Weights of a small transformer language model.
Size: 3 heads of 64, vocabulary 5727.
Architecture: rotary positions, normalized queries and keys, local attention windows.
Training: a variant of Muon for these matrices, 153M tokens, 9327 steps.
Each number is 128 + 32 x the weight over its row's rms, rounded and kept within 0 to 255. Layers, rows and columns count from 0. Numbers have three digits each. The size before them is the row's rms in percent of the matrix's.

# layer 5 MLP up, 768x192, rms 0.13, rows 260-293, columns 0-95
096:092174156129122167125131081116107097118116142114121127130123144100174164140097115143132097168121150185102098156084183187105123110096131138182163133116110125112151137136127087125151160113176119175119189112151108169177116094095128094140079095135100109114073203094133090187105088125151062144
111:088129097145114154153153137165105129142085130138133137110081158180151224077085126092146073116095123115185147082122145092107134134097128057188102133075159142148091145140117158137165136152096116133097115144096115125089121153085110140109164093127097077176057113187104058050127086100152111119
090:138161155176154118109049085143139130145108153097142137135157091116148126117075062120130110130066169125157162136098101189145089119111090151158165206126149090116129102093134135091132183167116131101095152107107151150147063153160099151099098112113145136112159118191138214149130123124113136127
091:131128112123127119105162095103077117088100089091152182105160120106129134117166144141123181139062164126164117125158121124141182117118135120140132163084149102123126103137126153106111136090148126089120156189113111080090156144103084138145117119159169101077076139094093099112068151096162114086
094:132087113090062142117133119143092071145118090112190097117117109086120133083154173209105138094131200134109105114081109137001147189140151147125123112161156167133080110124115148151160122187139134126155100140164166147109073064114136130115152149077099095104112160113140079063114081144112136119
101:137158090082129155138143177111162135115110116164132167124155084123056099151075058116183166165076141137129118112070093141126180109126109089114188157154114093146153114071132156111109100122097127131147148079109104099150111084104107131148178123107122109153111155121158101139115136165073100138
106:131153068109146129088162073103117182150114130094127101129144125113146171152153124184089116160199155164107153131123088158106124086088126035158110152109175145129102148173187129121177098119137091159128145153108127134119133083131140132125165098147088193088153112151166108056083094135087204109
107:137175120121150119124150127128138143150138117160129102129107136117106109161139105138162154123112074088137101168135074129125115112141164157070175123109170118170119085084123119156100135129081094131145107160134073160139127107112175175131116127123179091171111075086144108131089128100089094142
096:128177095107121079105159141132147153144138118127091065146148151143163178124157145113168129121124103150146176092121091102188147131143134105127152090119101175075083101088078078141156119138191197104138126120117167146126183144094123104108101162167081128048078138118156112126066144106154124187
094:142182134108137092110079120064143157124073157095121125131141079154075151134102091095131108161119080121152129147152082121060130149100114169131161136098146123188083142147108123074121174169132111076172145113142117148141165104130144153155132126158119151120168160181117147070136089142180078112
089:156127059122105151178134030125140116172144142119145132143145116168078102130132113137115136120112161158141108091117150139162141063095110141117078138104139133112206145106156125133127073144130089114079154156122150129161162152104037087140106137080183102129141136148148123112155103101082116104
087:123120164196131094130156135137100072111102111133103143156097102173109071135119187124132126160131174082119112049139141144126141036087083114137136155171153151114117141130184159126125043135133074119109161057107080137089055121132149157171111149082162149153080119114146102133173088128164163120
100:110104103090139071063157121110192151124142117106110114175201118148130141118121127124136100163105199095144063170150080118082092136144161131112152094158135163108083163134136110091095111163111147057182123159114122148091129081133102147121200148148144120188114204168167134095138203129136195162
094:122120114127141117132186105112168103139171136100087092078181074124114091133122113095195133167099189132095206124087119124108101161146119147102106151161089052033111129150126137185072156144144119136105140175154195138146078058133210136074094143105102092111135130065078133097097097166097127131
097:117128173111131128115117069112130208085123128128111146190187107132057153100170219136092108132117167116166087191086126176111090128093106110122199145149133121096111094143124128085145174148139122116120148149106103109152161077108147094117107131166105165145138178174105135131112108116120103104
106:115123142108137146150078140122143092120187100094131151140184100160098164143126100154116134111123151094118140147164133104135104119138148125115127098100111074167101144149136040116144114155118175150076115119158068106136128086071154084161130096181140145144060117083141100145124089085125140131
100:077212144129103170113108152117153174145123159155136180128113180153129125110145160179097160138133089121128087122095145112062164157154151118173100149118118069150086138120103150107068128077136129088131148145164102158091111138108165098202154119173142135100156136090112115134176125117149175116
104:106105123142111155129123158105152079106119147125098116078134099087174150095135139195071120141161172191079086115102098117099112137164168083136098133133143138165106096089098092107055105104168149114119184131139155198139131103089155092146062120147156160151125117102111086142124133167133127041
106:150160120176154109135131138138145164097093138082125103096115173085139060066103146136057104177084170130074113179196108108169182115125098050149122112123141124038135149152141162172075104141139140158119140143122104113137165187108156120133126131150144126139131109148133145083117105159168081153
082:153133093150082119106074148108166081097140149090155115140129159150146155119165138121122103084079031130153123067111079135131115168080148097157118192109098084129092178112132146104185112138085144183116149135156124113123113133138118135164123200097099133106154165113178118100144118096031100105
097:096094108176130086113116112123123111089122153106094078059193159117087126029143148165111090094107083133069122114154049124081169066120122104072116116157072132107138139107142140141078074135071140083148121154090137122129152182110148103168153148137166084102133120115142115113159172122195127164
113:089150085123104084088112120099097157153106146094138090127083108149105127102119149130105153113126095143083094120127170153110162089159122156103107188067131106121062089146142108137152106112105110171054123102144149064120135099188128161141152057052065101111090152114114201098182125067189150174
096:129092126108124109108125103070123110110111113121153116104156128100112115019085156077101144143133070139128114120102114132158198152138111122193137095173081138126147138142152127147147070098122119103132157107071098167225177108108178102170084181080112152139122116182112104098138105162118121118
123:124139140145115197108159130172128142143135143094160106147125140097129132083154122122155109139146124125092091125130128083113093153176091048150142082120182118108101128104106138112155154165053138136198193173115092137131097099121133156140106030095153103171139078102085166139085208138137175088
091:111107130141057155187140123111133087158090106131112075123119185160167117120145149162067113070180165132165148152171139149113091102072114146137139156092152165133092184190134203071133141159109129143160090155181184132182121161093164125114125148135111155171141094088175126124113180128141183212
091:084069159120115139120143148140118070106058081110164113123107131118132148118181099098116116136154146050152110147184152127143104135077167097172154141063087140102117175180163136077114145125112104115140140095119084182136107186026087116106164082202151117136120031093129186139098173097108114160
101:159132074094117176154120081122126070150081068091063160128155161135126131184179099082140142112070171120140128118147098139125140112129102162166081082139129149116137108122112144123125109085151140074143143138147138155162108149144111121132163142131139168079142116142150152175192132094180084146
105:076114125102124099132163144077180106141099136104107169163181066109121139133144094082143150122097139131095135111130129083133156119119194117118143192085166136110090138175158143133127113099147139157101124085101159148094072177140176132175131167074118074174113109073111155132098186122119130050
096:079090160132115127186150143152129179148127082106122127107114086105147116052129093087090100137134100171154142149133125129128132141141172096171135136110135084124113142163112180069137130106191089145135145153103175164176131143114137150093082130113117083200178126139151159134099197126137134078
095:165111110076109136133155126092064130156137144119059108137153155112169132170110161131089135116110155134125177113073113159164155144056146064128129171132114109159168144132176131134129101057168159120107044096116130162169169087077082110125133099105121128158156099171109111134151151145131141098
090:099135066130111100122109061150164074096133134138132167150158093091122140153159113115114122137081073114102109189153144144114153145143070116143096081110160105151130169130131124087153090119088150104125118158169124139180161081152081152095167099094100147174136137133062126095165114161070132145
114:085095159153176130142143150112107052134066081114167085112137103080139125087156126146079140102102120077118176179127084148173154148159084122149144155105159158124091172143123119143095138138161136104102150196146105078101092066118140087101132080060126136152138118102169140127134113228162159225
109:152140136102167133124082103083092083075162140112103159125118154157078157104113112120138067132154153121120166136127091124118164102118132106142132152179149071151081178142128123151053110133138147108089122142101117105147192085128071138139132167159156118078069057106091136085141140080163136125
111:128098132123112086182119155115157131143161107117070157081099088151168139130115093225114108160098106112130116085134052136129133110114140116159111121094197152183111127104222139073158094162149167162125120151156168129173116181095099142115178126130105086166177175154124124151106131118145154096
# layer 5 MLP down (transposed), 768x192, rms 0.0461, rows 260-293, columns 0-95
098:133163059158078131132149142081222190154174097106144154131105107102091109126140161143124104152097148059130203084119145106139112132156108081100131175170170079166158167198099109085125103157121171084168090100108113074120148147165130161172130168068125159118134117140151059134138149134168167105
091:130115121044095147095140101159134175151121174117129135141152123146116073134198095138128073108073149142148097094193121175157188140119150143147163082141154114127142097096085128195107150153123113137128129138112110116089116136118136180135123108106107120122076107101070149085190146104158116117
105:082145144112158102140199145097121082095090089127125128118129061127073124112136123157157083127101122119056123052172136092155076056202143104084119115130107156199132123141172138128077173127138131114118156134177111093109118149085109155131042114036133121155134156116117094182084152127073171177
115:169155150083146142137124102125114109093116139139136086132099147151133158147140147126157101104115117061182173119085177171117071150171212149122106121129096124142105135143113095114101038053126131057158119110136148149183135095139073088196159108090115186097062103165126117176112110123056145136
101:110098108154120181108121125132109183153080141113119150108129169136119162112155133132140149106157171164076172068117136090082131168137137141103125134096099071120123108171146103107177143176146104193134137105169142107111153124130159090179112112027147127133134150145135079221116144056093113117
109:150120170106058135038063110163120122192152146196145056153155177118146104120122146146151134114117100150120134122064092180127108117124130126130150106068118150120145127115135107120095117131181140049127140120174145172056146155071150125149166116132150195099075165116082076145149120096083180069
086:165128148085107158068064131077116175082150080198203156156166131130174229170108132123138149142120096179113120096159108146107113093110119103123089076174126097114138119192154109130127139124134180092118161132174182065141119163135112131164119120150129119135135138103124151131183163150092148163
105:164103116070147101096166145150137109166115107114138121076125171150128162114143156122084147084132180166101131111099146115061170048114100121111168131140156121167193121117108113046117145085088101106122109101146158095084137121127172159133051138097105048131111149104160065156112144142154169150
086:193093176135133193155123106053109097141152146112119160135141149163116153095140119183132152110077111139099151123165113131083095141080164109081139148191146177140172136131131089075152100152055084181073125185123146115109106175138116084102164127117136141131142155154153169101106135038123097091
116:135115114167149161139171178098173129105200134137142134099133153160111191146153162148149134134134161091112170082142129135178173122121075141177068100126132122136126146106107149143080113136196118136099088082071100130121144056118083098145146153111102110062074103111094096118160137097097135116
109:098145107152192176025155091216142145109135117119151135104125112118141080131103163052113135148130132135123146155123173066119156075158107175106108162162116153173090099135101143133146123105100161108130118116140159081167114124123142156173192143148137120097114107102097118118109086134148130128
099:131183139130123140088133102102127139118123081159171151114127091120116081104128133102096086101147122125142158116091118112119122136156121156107125180081109139155084095131174058130141154139153160130098149146142078158112165115166116183115207162100124101143122177102167116106102165149134134145
100:146118144099078157090115133091065172075075155121103154133100129139135114130122140115116116125126044043177106130149129159172106152121061140162115142104176119108172088095091133101113147092136114148118130111099146102088138146115140130112150145168043065161169154117167147078093128095138106146
099:156130124148097140062140091102125143134106149095160082106128119153108162100122136113181144120161132113115145144128088138124134138135199164140190175129123094169078072178129036095131171149107165097147106108197140120148145105102133157044131145095134090154143133154114113172118088174174218128
099:079159111134103145118133082100129157076118118149149131155126145181119104113135125107156088125100149149135105108040093152102098146132146119115134177060187122141140095123155120078168166165114073114179166063136127199151134129165154095207136182159079125135165160141126167179158042143137128110
106:137167162132125094121116128107067124156065133094035191107142159152136101189144175091150131088142131121102138143151149075079133167154170098105140099135166082136128133102120102096191097136098155061078108135063172170110074126125168137122201140120193183146138126107088119111111113158114156076
119:081107073137208121133084114182166133140171072084125128121110164082119129122163127191162138168121120140156065174156116135109122134121106095174150095093093093149156149110120148109132141126120111091084109119108122147096071157134168151117128161133133124117143082118148155151112110115145155089
104:116132131083146167119122156160114162160113096184111194137157029172104063117144113112124103104058140083144124064100169105176142128135172143085163089094190161152149087093138109137158181090119105196145199153155104181104131070150165105126175046135114086075120135150119149112052165079143091162
096:150093093113141225126165065152142110114117114134097154154097155117142062156116046133109172088096165172147141123129138123058145129074150052095128138112098132174080117134175109108170130126149159130145123158123187133147133104180111137147136139150105144110162076189156129157103078091117058128
103:171130095086126159138139154139152139109178139211092129079061109139141180128064093129116163123156117106111170127134149132111061115202113129097191168113159124069119106114064206148164128116123085112198089159161169143130085133125140080105106106091073165152124113162123130129144050128145166094
110:116114135128138128159088090114100121119153134134127136058121144111122186133185131137127123141175159169115129182079099163157133165099114152117200132123188097182177105111118138147198137144100081099114109193165054072110079035109176099155175146067063118124116129128109134124168126111107070089
117:152109156179111145105070116060189172129168151146101066136154160121133121101119149190122118093166138097125128140118097117092120080082042158055069065093085131107126136169174122117152148107171108119114116062177110078116110116169081097188179135069127094119203129117109091070145146125118118132
098:162122185102103145072108174115087183061133115132152136112165140147111094118149066109111053138080088166046193104154092059118113167111103081122146179168148070118079138164179112134150141101178144149108139151173155141072165123116110171046170117103201092148130186130128137058133192075141128140
101:126145150201110112041080173109143154118092108187070086115089084144180151085128136106129087103117099103147110106098113122198123057169103132098151156094107109121174069085138089118123158165147149139127163144091102134090167115160187081115071158160114144098141145162093095091173075178117090117
106:126111113141183131077105159164119134100102099162150076089145125115163174104127136103145151110120069137123126131131168158127186126177147116136114148101149096134155069147111139121142145133165131159067134157165087176097089128139162129165200164123115173066160204088109117140158066149182121131
110:145137100159160145083085113165124157077141076119157053129114121155102217175110124085085109090157117138162155071193149109148138180111129163129211064124118134153167121128133197143127115140159106197174101094149122134144129143125062161075081121169139128154132109158115169157135129106118132146
097:163117104139146131102115140136175088141173139136209157106100150142145122030134098118186100121081134145129101131116106101123165163138134119081115190127147166142093126094110106161130134181137115056069093105127104095127104144147168106147062202139121146135153099155135147067097036135123173138
104:122123154137122165147096116155121098128141114126089125127067135133116221148059169177078101109116205138131140084255113118106134132113117163141085093141150101146090107118120116167087141162133103139145124111124154126093155091123146169143141176078110131156152102140203115172092148160163131127
104:108134123167068119084170101124157110119167115196084145132105180157111196174103164175064136171119165181110139078153120120151114154108140153073146083155105127138135115188104106180103155105126111126129074142063161087099125131131138187146114190110143166162103065140139155122127105153151151118
097:139064136143205156105169149100128103088148128157127138158148142114155079095140167121153110106116091147096128089121087101128171057156143136175173081143107090168146134086125141145091134090107105104117162073117141189096050151124113091060151123171148122108142149173141150138142102100180101108
095:146121195134168092123132182116058103155107149098123102069121119139148142163181129051064158120104137108111145102185117188120122143155096206117119114139092047131160171071088151147153107164175105161161143159119146149092175145133140066117112144127121130091148158119142144149143135120174102099
093:113064090090159170137114172142199150125084123106119123173113188120128076082098117166114135113084193165134112137090162179123129089074118110056168110122145143172138121128119112119107130162080118105138101138097135081128135116097123095130113133098165130113111152140175155111102095131111076085
101:127178189137113173182130146102107115086156139099121107193143095112081094109081154144057096136118124137121152169154073083077165073139198122150112089087073169151123077122152139075157160081113138147162161111144103137094064154095126159152072120134163101162090145135144162059087139175086082135
097:085197088111059131122143109174132102103133122128119156102139196147148159115128153114120142128152116127138124127158136129146190116095150079114129150150066157052125156142080135096143128122159116153095151154133145112116066182100158135121187159086087141145134184169141145092151134123132135111